Weights of a small transformer language model: rotary positions, a variant of Adam for these matrices.
Each number is 50 + 12 x the weight over its row's rms, rounded and kept within 0 to 99. Layers, rows and columns count from 0. The size before them is the row's rms in percent of the matrix's.

# layer 4 attention output (transposed), 256x256, rms 0.0733, rows 62-75, columns 0-255
096:55 30 43 38 47 59 53 49 42 64 45 57 51 41 29 39 47 46 61 40 41 60 61 63 57 55 53 00 60 43 18 48 39 49 57 45 37 40 44 43 46 60 57 62 57 13 48 46 56 43 43 41 57 71 49 33 67 43 58 63 44 55 42 60 48 58 55 53 50 35 47 45 58 40 60 66 48 53 43 51 57 45 28 65 57 49 33 29 52 55 37 41 30 54 54 43 55 53 68 35 53 44 47 47 22 54 55 54 38 57 44 32 63 41 58 31 41 37 65 48 45 61 39 54 54 44 29 58 62 67 52 40 48 43 32 51 53 54 51 44 60 72 54 48 36 43 24 18 48 53 59 38 65 38 34 51 47 49 62 55 50 43 54 60 60 51 47 57 54 46 53 51 61 43 42 48 44 07 41 61 54 50 57 50 58 75 44 49 57 30 43 28 51 51 70 55 55 41 54 71 63 44 59 43 45 38 63 35 50 52 42 63 47 33 39 64 53 69 47 28 42 49 51 32 43 51 51 64 65 45 66 35 64 58 37 38 59 59 40 52 44 53 59 38 60 67 50 55 38 61 45 51 62 46 50 22
078:53 48 50 57 45 56 53 63 53 45 48 29 55 47 49 49 58 49 60 54 43 61 44 67 34 60 46 98 41 55 82 64 60 50 42 52 61 42 64 52 36 41 34 47 36 73 52 59 59 64 62 37 48 48 43 60 56 49 40 38 48 50 24 30 58 33 34 62 69 49 41 47 62 78 41 35 51 46 49 49 32 33 36 48 49 52 62 62 31 56 47 50 89 65 38 49 36 50 48 47 44 57 55 52 33 39 45 56 56 60 50 37 30 53 48 59 62 57 37 47 46 40 54 43 45 45 51 44 43 45 41 53 63 49 47 38 50 40 54 43 58 58 54 58 48 53 78 48 39 54 55 84 25 42 62 54 73 40 48 60 47 73 58 46 39 63 38 65 47 54 65 66 45 35 59 57 52 68 27 38 49 49 61 50 37 45 73 66 37 66 44 52 51 22 37 58 22 48 58 37 57 57 25 42 42 60 42 36 52 39 59 32 62 69 54 49 41 27 47 60 40 56 73 46 46 34 56 53 30 45 61 64 55 47 41 42 51 70 50 39 75 51 46 74 62 37 47 32 57 49 54 60 37 57 54 62
105:51 53 51 56 69 47 50 62 44 34 28 57 69 39 48 34 65 73 47 69 43 54 39 84 29 43 35 44 44 63 59 66 49 61 41 43 46 43 52 35 26 43 49 35 48 30 52 65 60 52 41 62 30 30 37 58 56 55 27 50 47 50 44 56 51 63 39 72 72 66 37 67 49 47 52 55 47 45 60 51 46 46 45 41 63 62 55 56 44 52 50 46 59 45 66 63 43 32 41 72 34 45 60 42 40 38 49 50 47 45 20 51 39 46 30 37 45 41 49 39 30 61 58 61 39 65 37 50 46 44 34 51 57 28 47 29 54 41 53 58 59 46 65 38 59 28 43 47 42 29 70 60 53 46 64 61 55 44 18 64 66 61 57 27 56 32 46 51 54 48 57 24 45 60 38 48 33 62 56 34 61 63 49 59 43 57 60 52 69 48 59 54 57 36 39 61 49 51 19 44 76 63 41 50 41 71 58 49 56 27 59 52 56 60 76 59 24 63 42 60 45 73 54 61 42 31 50 50 66 59 60 52 63 49 47 64 48 40 66 57 66 47 66 57 51 50 51 50 56 57 62 57 46 34 62 26
099:63 49 64 43 43 60 62 59 41 53 51 55 61 45 45 48 55 75 42 48 59 57 63 60 49 44 46 20 36 54 55 67 57 53 53 48 59 51 59 47 16 49 24 50 62 36 60 55 74 55 52 54 64 58 49 42 61 43 41 53 40 57 28 39 63 54 46 68 54 57 52 52 56 55 61 66 57 49 39 51 45 57 20 69 49 46 43 22 54 47 52 59 59 54 44 68 41 55 45 82 66 48 54 39 20 48 43 59 46 39 45 35 30 28 59 35 54 46 49 67 36 51 55 47 53 44 43 45 56 39 28 65 55 47 38 23 47 47 50 47 48 46 43 32 48 39 49 51 46 40 63 51 40 44 52 64 65 31 57 65 45 72 50 60 46 56 55 66 48 46 54 33 53 33 50 48 59 43 35 32 72 57 49 70 53 53 66 61 39 44 50 50 54 08 36 40 18 51 55 68 49 59 52 19 34 58 55 32 53 24 52 53 63 34 53 59 40 37 39 57 49 64 56 48 41 34 43 49 20 43 64 45 60 52 32 50 44 62 52 27 66 37 57 45 68 50 54 41 68 35 55 63 47 39 58 21
104:44 58 71 34 60 51 37 61 44 59 41 34 79 42 35 42 41 48 45 44 43 62 54 42 44 71 38 48 51 55 64 50 38 66 59 75 66 50 62 53 44 67 39 42 43 53 62 37 35 63 54 55 47 62 51 50 49 44 33 69 52 66 45 55 53 43 45 52 55 51 58 39 70 41 56 44 41 56 59 52 53 40 41 68 71 43 44 34 50 72 45 42 31 63 48 48 51 50 54 37 44 37 46 66 41 30 37 52 50 41 27 45 53 48 42 53 43 47 47 50 30 52 35 48 44 61 62 57 43 35 41 66 43 17 37 42 44 49 57 31 45 58 41 61 47 32 60 49 68 49 73 52 54 47 56 30 71 42 49 60 52 50 76 32 55 55 42 50 52 47 72 51 57 79 75 50 58 34 47 23 65 52 61 51 61 29 51 46 74 66 51 44 39 23 55 26 27 53 45 44 25 54 61 60 24 70 48 51 51 30 50 55 38 79 54 49 57 62 55 54 57 47 58 41 39 29 48 69 43 70 55 61 70 52 38 58 54 49 46 50 28 45 54 42 56 46 33 37 39 29 41 64 65 27 32 36
100:32 42 55 70 54 52 44 46 29 36 60 57 65 53 58 46 72 34 31 57 49 35 51 45 59 38 57 17 37 37 50 47 67 45 47 48 42 34 67 49 33 40 59 64 70 29 68 37 51 47 54 60 61 41 36 16 54 45 41 41 60 43 52 16 39 58 46 56 61 50 37 60 43 47 39 55 44 36 45 52 55 31 63 25 60 54 25 57 36 50 34 58 41 63 51 54 38 52 33 52 31 56 45 34 56 61 59 47 51 49 41 37 53 33 40 39 50 47 72 52 56 45 81 33 51 38 50 56 51 58 27 43 57 39 41 46 37 47 59 50 47 59 53 48 60 39 21 39 58 51 77 51 58 70 41 41 39 32 49 61 54 58 42 49 64 62 52 33 73 42 57 50 54 34 57 63 58 43 32 44 63 62 48 75 68 63 60 59 65 49 57 61 65 45 52 47 41 54 45 46 55 61 22 51 40 48 57 38 25 48 42 60 44 38 49 59 33 46 34 44 34 33 54 47 41 40 61 43 90 46 34 47 54 57 60 26 46 69 58 49 36 48 63 57 42 41 61 49 65 43 35 44 60 49 47 35
074:53 46 47 40 61 68 48 42 49 59 46 26 65 44 58 42 62 43 45 51 56 73 40 56 64 58 49 99 41 69 84 68 48 41 54 52 58 38 60 45 43 48 38 45 44 71 52 59 58 45 55 38 51 47 55 61 57 48 43 46 66 55 39 48 52 47 45 59 49 51 43 47 46 56 50 59 70 51 43 60 39 24 38 56 50 49 69 57 36 53 48 45 97 63 54 63 41 48 50 53 44 50 46 63 43 45 57 46 64 55 52 19 56 55 50 42 41 57 53 53 50 46 51 49 52 44 63 44 46 40 50 50 49 49 38 38 61 45 39 58 48 46 53 56 53 59 79 47 53 44 44 70 51 54 75 49 49 49 38 43 54 72 58 50 57 54 41 48 43 44 57 47 53 47 77 59 59 73 53 37 51 53 49 40 44 51 63 60 44 60 31 57 44 52 30 67 38 47 49 36 55 62 35 50 40 55 56 55 56 31 56 39 59 75 60 42 49 46 57 74 46 47 57 50 47 56 54 56 19 39 54 65 35 38 58 52 51 55 45 44 73 58 51 81 50 55 46 56 59 49 54 60 46 68 50 55
113:38 68 57 51 61 49 58 26 34 49 54 69 54 77 47 47 35 62 34 70 43 13 50 34 52 31 53 43 58 39 39 34 52 49 52 61 47 52 57 50 68 20 60 70 58 59 43 53 50 45 54 46 48 42 58 38 36 41 65 28 48 34 56 65 51 48 67 51 53 66 43 64 36 41 49 48 46 49 42 46 59 60 71 42 42 55 52 50 40 35 56 49 69 40 46 65 54 68 45 60 44 66 37 44 54 55 63 60 55 43 68 50 57 55 36 73 55 43 59 45 56 34 50 58 71 34 72 33 55 72 66 50 48 54 81 57 28 43 39 61 25 29 59 38 55 67 40 69 61 42 29 48 56 55 48 74 40 70 50 54 33 46 23 44 50 45 58 37 40 56 25 62 40 46 37 67 48 64 55 53 51 47 29 31 51 40 45 57 69 22 44 63 70 68 38 54 59 48 33 60 39 48 33 49 50 36 42 69 61 49 51 59 46 41 41 59 71 43 54 39 49 53 29 52 57 49 44 48 59 73 57 47 35 45 64 53 42 35 54 48 63 40 53 68 43 35 51 75 55 61 47 44 47 54 48 55
086:44 47 46 42 52 50 50 33 48 56 55 64 60 50 62 33 43 39 65 30 55 36 64 46 63 55 55 00 56 47 40 38 44 60 68 34 40 55 39 60 55 76 53 53 53 33 56 50 45 33 55 42 71 74 37 34 40 50 78 65 54 44 49 54 44 63 57 27 39 55 50 49 53 21 64 45 58 45 47 45 51 40 48 55 46 57 32 32 52 39 42 45 11 42 53 55 41 50 52 35 53 42 51 51 48 61 60 41 37 47 71 41 57 39 45 24 50 57 43 57 52 53 49 56 47 53 46 62 49 50 49 64 47 29 37 68 39 55 53 43 54 51 45 47 50 37 16 55 67 50 54 40 75 53 51 42 26 57 67 40 45 33 41 46 77 54 60 48 50 36 48 50 79 65 47 31 53 05 53 54 49 50 42 49 50 56 34 43 60 53 46 38 70 37 68 13 57 60 48 71 50 43 69 46 47 65 59 54 45 56 51 62 41 25 53 51 66 57 46 38 53 47 55 45 62 59 41 54 62 58 51 41 51 56 52 44 39 38 54 42 33 59 65 39 41 53 50 49 46 49 46 52 61 42 44 37
099:44 54 58 67 48 66 65 61 69 57 49 44 28 51 66 30 65 37 41 54 66 49 60 64 54 64 51 65 50 51 77 54 50 26 47 47 65 38 33 73 42 70 46 17 58 75 74 57 49 68 51 50 47 41 35 79 25 50 56 49 65 46 45 62 48 32 49 47 42 54 36 52 56 49 55 50 44 42 65 50 51 40 54 69 36 52 56 43 35 42 40 52 51 50 57 59 24 17 49 32 49 45 46 51 35 72 46 40 46 69 54 43 34 31 51 51 51 40 38 69 40 38 52 51 47 54 74 42 48 35 61 54 52 53 49 56 40 52 63 57 46 28 46 41 39 45 60 63 53 57 53 50 41 78 63 42 73 59 60 65 57 50 44 37 72 57 43 48 56 57 42 45 66 38 42 40 48 42 61 46 53 45 43 61 40 30 52 56 34 62 65 45 51 57 46 52 51 59 30 66 85 36 57 50 53 59 44 48 35 55 58 42 52 59 59 34 55 37 48 50 42 66 69 60 33 33 47 56 27 50 66 56 61 56 61 41 30 64 73 37 64 64 57 65 62 42 29 59 41 48 48 20 38 61 57 43
073:47 46 48 60 54 43 59 56 43 48 46 68 33 59 34 51 61 53 45 59 51 44 51 48 41 44 45 00 51 38 23 36 45 50 49 49 44 47 38 54 51 48 68 45 64 27 42 47 32 45 42 65 45 50 54 45 38 52 55 52 30 45 71 50 51 67 53 43 47 45 44 62 44 50 56 48 41 54 57 48 69 69 56 33 56 48 30 43 69 54 48 48 00 36 56 45 54 47 47 48 60 51 45 49 53 57 45 46 29 43 42 79 45 41 49 46 47 48 48 53 43 50 39 61 50 55 29 52 45 48 46 57 45 47 58 57 40 63 59 58 57 44 54 40 50 28 23 47 59 54 54 18 55 56 31 41 62 53 55 52 42 34 53 51 55 44 59 41 62 43 48 36 48 49 45 26 49 28 54 54 55 55 42 55 59 59 44 45 64 49 59 44 50 53 56 23 70 54 32 51 51 44 68 57 54 47 40 50 40 61 52 68 41 25 48 57 53 61 48 25 53 40 35 52 51 40 51 51 70 56 49 35 64 41 50 58 50 41 71 59 45 44 55 28 46 46 48 42 38 56 40 37 63 46 44 47
096:66 64 55 32 66 40 49 40 32 43 30 36 73 52 53 31 32 77 47 38 62 52 74 46 61 42 41 78 29 54 83 35 62 67 58 46 52 62 54 67 58 57 57 43 38 63 62 48 39 48 65 54 57 52 43 42 48 53 55 36 65 58 66 52 44 63 62 41 50 53 55 57 65 50 60 50 75 54 53 55 53 40 54 60 61 62 53 41 51 32 48 70 48 44 43 62 42 77 44 57 41 60 75 52 41 64 30 59 59 42 40 43 70 59 49 46 67 35 48 63 57 56 40 46 44 57 49 45 64 27 49 70 71 38 50 57 58 42 34 49 50 48 32 47 58 43 40 81 73 58 42 63 65 45 69 41 49 62 29 40 49 51 56 37 65 26 46 53 35 54 38 60 39 61 46 68 62 58 53 45 44 45 36 48 74 50 44 43 60 73 34 54 60 40 51 51 47 73 49 43 37 61 69 61 57 63 38 65 47 35 44 59 54 63 48 35 73 39 50 72 69 68 48 69 67 55 40 48 43 60 43 58 41 43 63 65 36 40 48 52 46 49 66 48 64 52 32 64 35 62 30 58 51 51 60 35
110:43 36 55 55 61 60 49 61 41 50 41 81 59 39 40 28 73 40 54 57 49 57 44 61 37 55 41 42 50 55 66 43 63 53 37 42 43 44 33 37 43 41 58 77 62 35 62 60 53 68 63 70 58 49 41 31 47 44 53 46 54 55 49 42 44 54 41 56 44 49 27 67 58 65 53 49 62 33 42 58 48 38 50 31 17 49 49 60 17 57 31 61 56 65 47 39 25 56 29 44 28 52 50 34 22 61 53 45 54 41 54 36 58 48 61 53 47 43 53 35 46 56 46 54 50 38 55 63 48 69 43 39 68 57 36 41 40 36 56 60 65 49 74 40 37 32 38 46 71 44 71 50 64 59 58 65 56 40 52 61 44 60 34 65 61 33 31 52 56 50 72 61 52 54 30 62 46 63 46 27 39 55 54 62 55 57 70 56 57 47 36 44 59 39 33 54 40 40 56 54 70 42 44 46 53 68 40 29 33 39 68 53 39 40 43 49 40 51 40 44 22 70 65 43 38 40 38 77 71 59 58 52 63 40 32 47 65 59 64 47 71 34 48 61 34 42 62 63 47 56 50 40 59 45 63 39
102:55 38 52 35 55 52 76 48 54 36 57 31 34 22 55 72 59 43 68 47 44 60 73 65 78 67 62 48 37 51 44 52 57 26 42 52 47 43 37 35 29 48 57 32 56 30 45 48 38 67 63 57 48 53 47 54 71 50 32 56 51 48 34 63 38 44 58 51 54 65 52 59 47 40 35 62 46 56 56 53 75 56 33 60 39 44 55 48 53 33 37 53 47 47 53 52 65 25 68 67 55 54 23 46 63 71 26 52 60 57 32 47 45 46 50 55 28 47 59 62 37 57 64 68 57 47 58 55 44 41 46 51 56 77 52 72 44 52 36 34 47 56 41 39 34 51 37 56 41 40 57 34 51 53 47 75 54 59 60 54 46 27 43 50 43 43 54 36 57 51 49 36 47 32 32 60 41 57 42 40 59 47 46 64 48 75 61 58 27 17 56 36 24 62 54 51 46 43 46 55 56 60 44 33 60 31 53 26 27 44 48 52 45 49 50 39 58 42 46 44 59 55 41 39 53 63 69 46 63 42 31 24 46 57 63 53 53 64 49 52 52 50 44 47 67 82 42 54 53 32 54 57 22 65 62 52
# layer 4 attention value, 256x256, rms 0.0792, rows 63-75, columns 0-255
090:54 48 42 59 80 49 68 64 51 57 62 40 47 37 38 53 54 52 52 57 43 54 26 59 44 17 36 44 42 47 44 55 53 48 46 72 37 47 40 45 32 43 47 47 49 60 58 50 60 59 61 65 40 53 44 36 60 66 23 38 40 61 39 30 32 63 40 58 62 41 44 55 58 73 43 54 58 60 52 59 33 58 56 61 42 61 43 41 36 28 68 32 65 48 46 68 31 63 37 46 32 44 44 44 42 66 50 61 22 48 37 63 44 57 46 35 48 56 50 64 53 45 69 67 48 20 40 56 33 45 47 58 65 60 71 43 43 36 69 43 52 51 61 59 50 56 62 43 53 56 73 42 46 58 67 12 36 38 53 54 50 40 70 36 61 54 50 54 70 53 38 56 33 54 52 53 26 42 57 50 43 58 65 39 56 62 41 53 41 58 57 29 43 45 61 46 36 44 49 66 44 59 52 66 29 47 35 62 53 63 43 45 53 63 43 54 56 53 39 61 55 77 57 54 36 62 51 35 60 54 60 29 56 49 55 41 34 57 57 33 40 78 44 55 71 51 79 33 57 72 42 21 37 45 62 47
095:59 41 47 53 70 44 37 35 42 46 46 44 60 49 41 43 37 52 50 65 44 58 26 57 32 24 73 47 58 42 30 38 53 60 48 32 68 56 41 53 35 44 66 51 63 38 48 69 43 49 54 49 67 45 27 38 70 75 45 29 45 32 38 17 49 75 43 48 60 47 38 33 34 34 41 41 39 40 65 54 55 46 49 54 57 36 36 50 50 40 57 26 45 70 63 43 73 58 53 65 44 43 61 37 65 60 57 40 31 61 45 58 36 55 46 39 42 33 36 44 23 41 50 37 47 46 63 53 50 67 58 45 56 42 58 62 42 50 38 59 52 38 54 26 48 57 42 55 71 52 29 60 55 47 54 44 48 24 52 48 59 51 55 41 69 47 67 34 49 53 43 35 40 48 57 60 61 37 58 40 53 35 45 58 55 57 50 38 47 47 36 63 54 54 43 62 43 50 38 57 56 46 40 55 69 64 44 42 46 32 43 71 43 49 63 78 35 49 39 59 34 44 49 71 34 36 54 48 86 61 51 45 55 69 48 51 40 46 67 54 45 54 42 26 85 31 37 33 66 69 44 44 50 37 38 43
089:44 71 57 56 56 43 72 55 52 49 61 74 53 63 40 51 41 60 46 70 45 83 40 58 65 25 43 42 64 52 37 61 30 41 49 41 37 57 18 51 37 47 35 42 40 54 50 54 38 45 38 40 58 43 39 50 55 85 25 36 46 75 35 16 43 75 41 73 38 45 70 50 39 58 32 48 39 48 54 62 33 48 73 52 37 67 34 35 58 38 56 28 47 61 56 69 62 39 37 68 57 38 45 40 55 49 61 68 49 52 46 40 45 46 44 56 52 73 12 64 44 54 65 48 57 56 29 62 67 48 54 44 58 49 41 49 43 59 56 45 39 53 53 52 46 59 48 50 62 59 39 54 65 57 58 50 72 49 48 42 54 60 61 31 53 38 53 37 50 56 43 29 49 39 61 55 46 56 50 55 41 49 59 41 57 47 48 53 29 69 54 48 53 25 47 55 52 43 28 58 48 51 65 49 47 45 41 70 59 56 48 54 70 46 53 67 60 49 43 57 63 73 47 63 45 47 58 32 29 67 42 30 55 58 51 45 52 58 60 52 42 67 45 39 56 35 61 49 72 71 32 34 33 47 58 47
095:53 58 52 67 61 40 51 60 42 48 63 64 56 64 33 65 39 26 38 77 48 63 39 63 39 57 50 45 49 55 37 47 49 55 46 55 62 75 41 46 47 50 46 34 26 34 46 47 09 35 59 56 51 47 22 80 55 59 36 41 36 75 42 41 41 73 51 34 70 43 61 52 46 51 56 41 49 48 53 30 41 39 32 38 32 20 44 53 32 49 44 48 42 55 79 41 39 68 67 34 40 48 50 55 54 47 23 54 49 60 37 80 69 45 49 37 48 55 33 33 56 61 56 41 35 60 52 64 54 66 45 46 48 37 40 52 46 63 50 40 33 49 67 52 57 44 50 43 46 62 49 50 60 74 40 65 43 23 40 39 60 40 66 57 57 65 52 41 54 53 45 58 67 56 55 38 29 42 60 59 60 71 53 53 50 50 54 60 47 65 42 30 46 41 64 37 56 44 44 35 25 33 60 47 41 59 32 52 56 52 66 41 72 49 46 46 45 55 55 61 32 48 54 40 66 30 42 34 47 38 50 55 67 59 55 49 27 69 31 39 54 55 69 45 51 37 48 59 50 47 52 49 31 56 47 58
092:63 55 62 54 42 60 53 64 42 39 52 56 39 46 37 42 46 53 47 77 57 51 43 41 82 46 50 51 59 45 41 73 37 53 51 65 08 32 36 40 61 42 53 48 34 34 51 36 50 59 45 39 68 48 33 48 35 42 44 57 51 67 59 43 44 47 33 53 65 53 35 48 37 45 59 34 45 34 58 46 59 49 71 45 54 56 37 40 23 45 40 36 49 63 54 49 42 54 52 46 32 53 38 27 61 75 68 60 31 64 56 30 31 49 61 63 33 69 51 66 58 50 60 39 63 53 47 37 64 46 47 46 41 54 26 65 41 62 34 32 52 40 41 61 44 45 41 43 56 50 55 61 69 51 67 28 31 68 61 48 51 41 53 51 61 73 51 52 43 70 67 42 38 27 63 68 67 45 62 42 46 38 51 52 48 55 33 38 47 69 54 54 51 62 56 55 48 50 42 37 61 64 33 61 50 47 54 54 45 37 58 34 70 60 58 56 27 47 53 55 53 44 40 48 66 43 47 28 80 60 42 23 55 55 54 55 62 51 53 49 32 69 67 43 25 45 54 57 54 44 46 42 57 13 44 34
098:53 40 65 61 43 55 43 41 60 47 31 38 63 45 61 40 73 42 57 65 69 74 48 65 60 55 53 45 56 54 26 64 52 44 51 35 51 57 54 58 43 40 51 55 37 57 72 55 59 45 59 63 51 58 49 37 43 40 42 75 60 38 44 30 27 55 60 49 53 29 46 47 44 47 26 60 65 65 56 65 43 53 46 44 46 59 52 43 48 50 54 24 55 37 53 46 53 62 69 53 31 51 41 72 48 65 44 40 45 67 48 48 47 52 51 46 39 49 40 59 29 65 60 62 76 37 49 65 18 38 48 44 60 46 72 62 53 32 45 65 48 53 51 45 51 34 48 43 39 29 54 59 50 43 54 54 14 69 33 48 55 47 57 35 75 37 37 53 67 54 44 52 59 50 58 46 71 54 55 47 31 68 51 33 65 57 43 64 51 25 58 35 33 42 45 51 51 27 39 52 53 57 55 63 58 62 56 45 30 44 40 50 04 56 38 48 53 54 45 50 45 46 77 70 48 64 77 37 45 56 65 52 48 42 60 50 40 19 58 63 68 45 55 52 47 43 82 36 46 45 49 48 46 63 47 42
103:47 35 66 55 30 45 51 37 49 49 50 40 38 63 38 61 33 53 57 43 55 41 66 58 50 49 57 49 55 38 47 67 52 39 49 57 72 45 50 49 46 52 59 72 47 54 49 46 45 53 30 37 79 37 69 54 42 28 76 63 45 50 59 69 62 31 67 48 51 43 28 49 55 47 49 50 57 62 64 53 70 51 68 30 51 54 64 57 78 58 56 61 52 62 35 44 35 49 50 58 46 63 38 38 51 44 64 74 47 59 49 28 72 63 56 68 46 25 52 66 55 45 56 51 61 33 52 40 42 81 63 50 54 77 67 55 41 58 50 75 39 36 45 54 52 59 51 66 59 43 43 64 48 35 54 59 59 80 53 42 43 46 17 54 46 54 52 39 43 58 35 41 32 50 48 45 49 62 37 46 62 31 62 29 41 28 57 52 56 38 50 67 61 48 39 43 51 63 48 49 54 53 58 48 78 20 58 48 43 47 61 51 26 62 58 57 64 49 48 55 50 39 42 42 55 48 41 50 10 47 37 54 39 71 64 50 71 27 53 40 38 51 51 40 58 68 39 61 40 64 58 66 56 36 55 45
100:57 59 82 36 51 51 41 36 50 45 54 57 49 67 58 49 47 49 44 49 50 54 47 56 59 70 61 39 59 62 64 62 62 68 55 49 37 47 40 61 48 49 44 26 41 35 50 21 31 24 58 20 60 35 55 78 43 66 36 58 71 72 52 79 55 43 64 33 45 48 62 66 47 38 62 47 35 32 48 33 40 44 51 51 54 53 49 49 76 51 16 60 40 60 42 37 60 38 59 43 53 63 39 53 55 54 50 60 55 65 37 45 59 21 45 53 43 53 33 38 44 51 28 25 58 90 41 62 56 55 59 47 41 53 23 58 60 55 42 43 50 46 30 74 47 40 26 37 46 54 54 49 48 49 39 73 36 55 63 41 35 55 47 53 42 47 33 63 28 43 59 35 48 41 60 50 43 48 60 53 56 52 43 54 52 44 48 51 74 51 35 55 51 37 51 44 51 56 46 54 62 49 56 49 36 52 50 62 52 42 35 33 57 38 58 35 68 70 80 47 23 43 51 48 71 48 47 62 50 55 39 63 58 62 34 41 57 42 46 53 44 66 66 50 36 65 43 42 37 50 44 59 61 57 43 62
089:58 51 54 61 43 40 56 70 70 72 62 56 54 36 60 54 32 65 46 75 49 61 43 53 62 64 41 53 31 58 31 77 59 41 53 53 36 59 43 74 28 51 38 45 40 43 67 37 39 46 54 41 46 43 48 65 35 71 56 52 64 35 36 47 51 44 43 67 22 52 37 49 50 57 50 55 57 36 64 24 35 65 55 61 76 43 53 44 54 36 51 56 52 27 40 33 61 51 44 49 30 33 56 27 32 64 51 54 17 75 49 47 45 56 58 41 31 45 41 59 07 55 63 44 49 29 60 48 45 52 67 54 50 50 51 38 42 44 59 58 44 59 58 42 63 36 32 40 43 48 45 54 55 42 51 36 26 34 55 56 62 72 31 59 62 64 57 47 56 66 48 57 41 37 48 51 54 42 73 35 48 66 68 47 55 41 40 52 47 37 43 45 53 31 63 48 38 66 50 59 64 40 53 53 37 61 51 44 60 48 28 45 45 59 68 34 36 48 53 42 46 69 58 44 33 43 41 55 42 51 61 48 51 50 39 42 43 48 54 34 60 55 37 57 49 31 36 28 57 76 48 33 54 67 27 54
093:59 61 54 47 39 33 57 65 26 57 66 61 43 52 39 55 34 43 55 64 62 40 58 38 45 50 65 52 41 55 74 61 36 47 52 46 58 50 42 33 60 70 36 57 58 44 41 51 39 37 36 39 41 56 55 73 41 51 70 33 35 42 40 47 70 48 39 48 47 59 39 44 63 42 75 49 37 39 40 45 45 60 48 54 53 48 27 56 81 52 36 61 38 54 59 34 69 44 44 68 56 41 38 46 56 35 56 33 67 64 42 72 46 28 50 61 44 53 37 38 45 26 53 20 40 52 66 41 52 62 47 51 36 41 40 74 40 70 50 58 36 45 42 70 68 53 57 51 54 43 18 58 52 62 34 54 63 35 46 57 40 59 59 64 46 73 54 38 45 44 59 63 47 43 65 58 53 32 56 48 64 56 26 63 41 43 60 39 50 49 26 50 54 54 67 34 43 62 46 52 62 58 39 32 76 48 52 22 59 38 52 57 58 34 50 44 59 28 64 50 31 34 37 44 68 39 41 57 48 44 46 56 76 62 46 41 53 78 59 37 31 46 57 55 44 36 22 57 49 55 42 58 68 45 43 43
089:52 33 46 58 63 38 48 34 45 41 45 52 49 65 39 51 56 57 39 45 62 48 56 62 38 54 44 45 31 50 64 36 74 56 59 38 69 59 40 54 58 51 51 57 32 59 60 65 16 48 55 44 69 53 46 45 29 57 55 39 39 52 55 55 72 51 65 25 59 43 71 46 54 39 49 41 58 63 63 50 44 81 42 33 74 40 61 57 52 51 31 81 51 72 56 51 50 50 54 58 43 77 64 66 56 49 44 57 57 56 48 50 56 38 52 60 60 34 41 41 34 58 59 52 39 37 70 54 63 81 28 50 58 49 39 46 53 50 47 84 44 44 39 47 62 45 41 42 50 50 62 47 49 43 31 73 31 50 35 29 46 62 52 54 54 78 78 33 49 66 57 60 56 23 49 32 72 61 47 48 63 59 72 39 53 35 62 45 48 60 40 43 47 45 62 59 56 48 59 35 64 56 54 51 60 48 44 76 47 52 42 68 58 46 31 65 66 34 67 47 25 41 40 52 45 62 55 55 45 61 39 53 49 67 44 30 51 43 51 58 41 48 59 38 60 59 44 51 55 71 46 72 65 68 53 38
096:47 44 71 41 86 42 50 45 60 38 52 51 42 44 48 47 47 53 57 72 56 45 33 50 48 27 60 34 45 45 45 56 59 52 29 42 17 55 38 56 54 56 40 45 36 42 50 60 42 58 48 44 50 45 42 50 41 47 44 43 53 37 58 44 40 67 52 61 36 38 23 51 45 48 53 46 42 39 43 62 35 74 62 37 35 42 56 39 33 69 38 47 51 50 53 48 36 50 43 67 34 57 62 34 64 60 47 44 42 27 38 43 44 44 57 74 32 64 49 59 36 56 64 50 63 52 70 37 37 60 67 42 54 73 37 50 60 55 57 33 40 48 52 39 65 68 44 28 69 55 51 54 56 48 64 37 32 58 70 45 60 49 63 62 58 53 43 56 56 71 65 60 24 55 45 71 28 53 75 44 45 44 73 51 50 49 31 33 51 38 29 48 35 64 41 71 49 40 35 43 37 62 47 87 63 61 45 64 46 65 60 54 27 40 56 47 48 48 65 55 43 60 34 61 26 55 46 55 70 69 46 24 67 57 52 57 36 43 68 51 36 72 38 58 55 35 44 43 45 59 47 47 63 48 62 48
091:58 40 52 57 31 63 69 49 52 42 47 48 52 38 46 49 43 49 60 42 46 45 71 62 66 74 35 64 37 45 62 65 64 52 36 44 48 45 44 53 45 39 31 63 45 68 39 37 41 44 64 36 52 54 30 42 59 53 49 30 71 32 31 50 60 51 50 67 57 67 54 57 29 73 40 47 35 45 33 36 46 58 52 46 43 64 62 40 63 48 37 28 57 44 58 60 59 37 46 65 63 35 50 51 41 74 48 49 57 60 69 44 36 49 55 54 36 79 63 56 41 55 62 71 39 50 49 48 37 29 44 48 42 49 40 44 37 50 50 60 58 66 44 20 38 53 45 68 52 27 41 29 62 49 56 29 55 65 53 36 56 74 48 66 54 48 53 54 36 52 56 49 56 11 48 52 39 51 29 15 54 67 46 37 57 51 54 37 35 51 76 38 56 50 68 30 37 33 44 60 66 65 45 44 56 44 39 30 37 53 41 43 43 62 63 42 58 44 42 45 64 76 39 41 35 61 63 60 70 40 50 52 63 37 50 69 61 41 49 41 66 30 42 47 43 51 46 42 59 38 26 59 38 42 52 47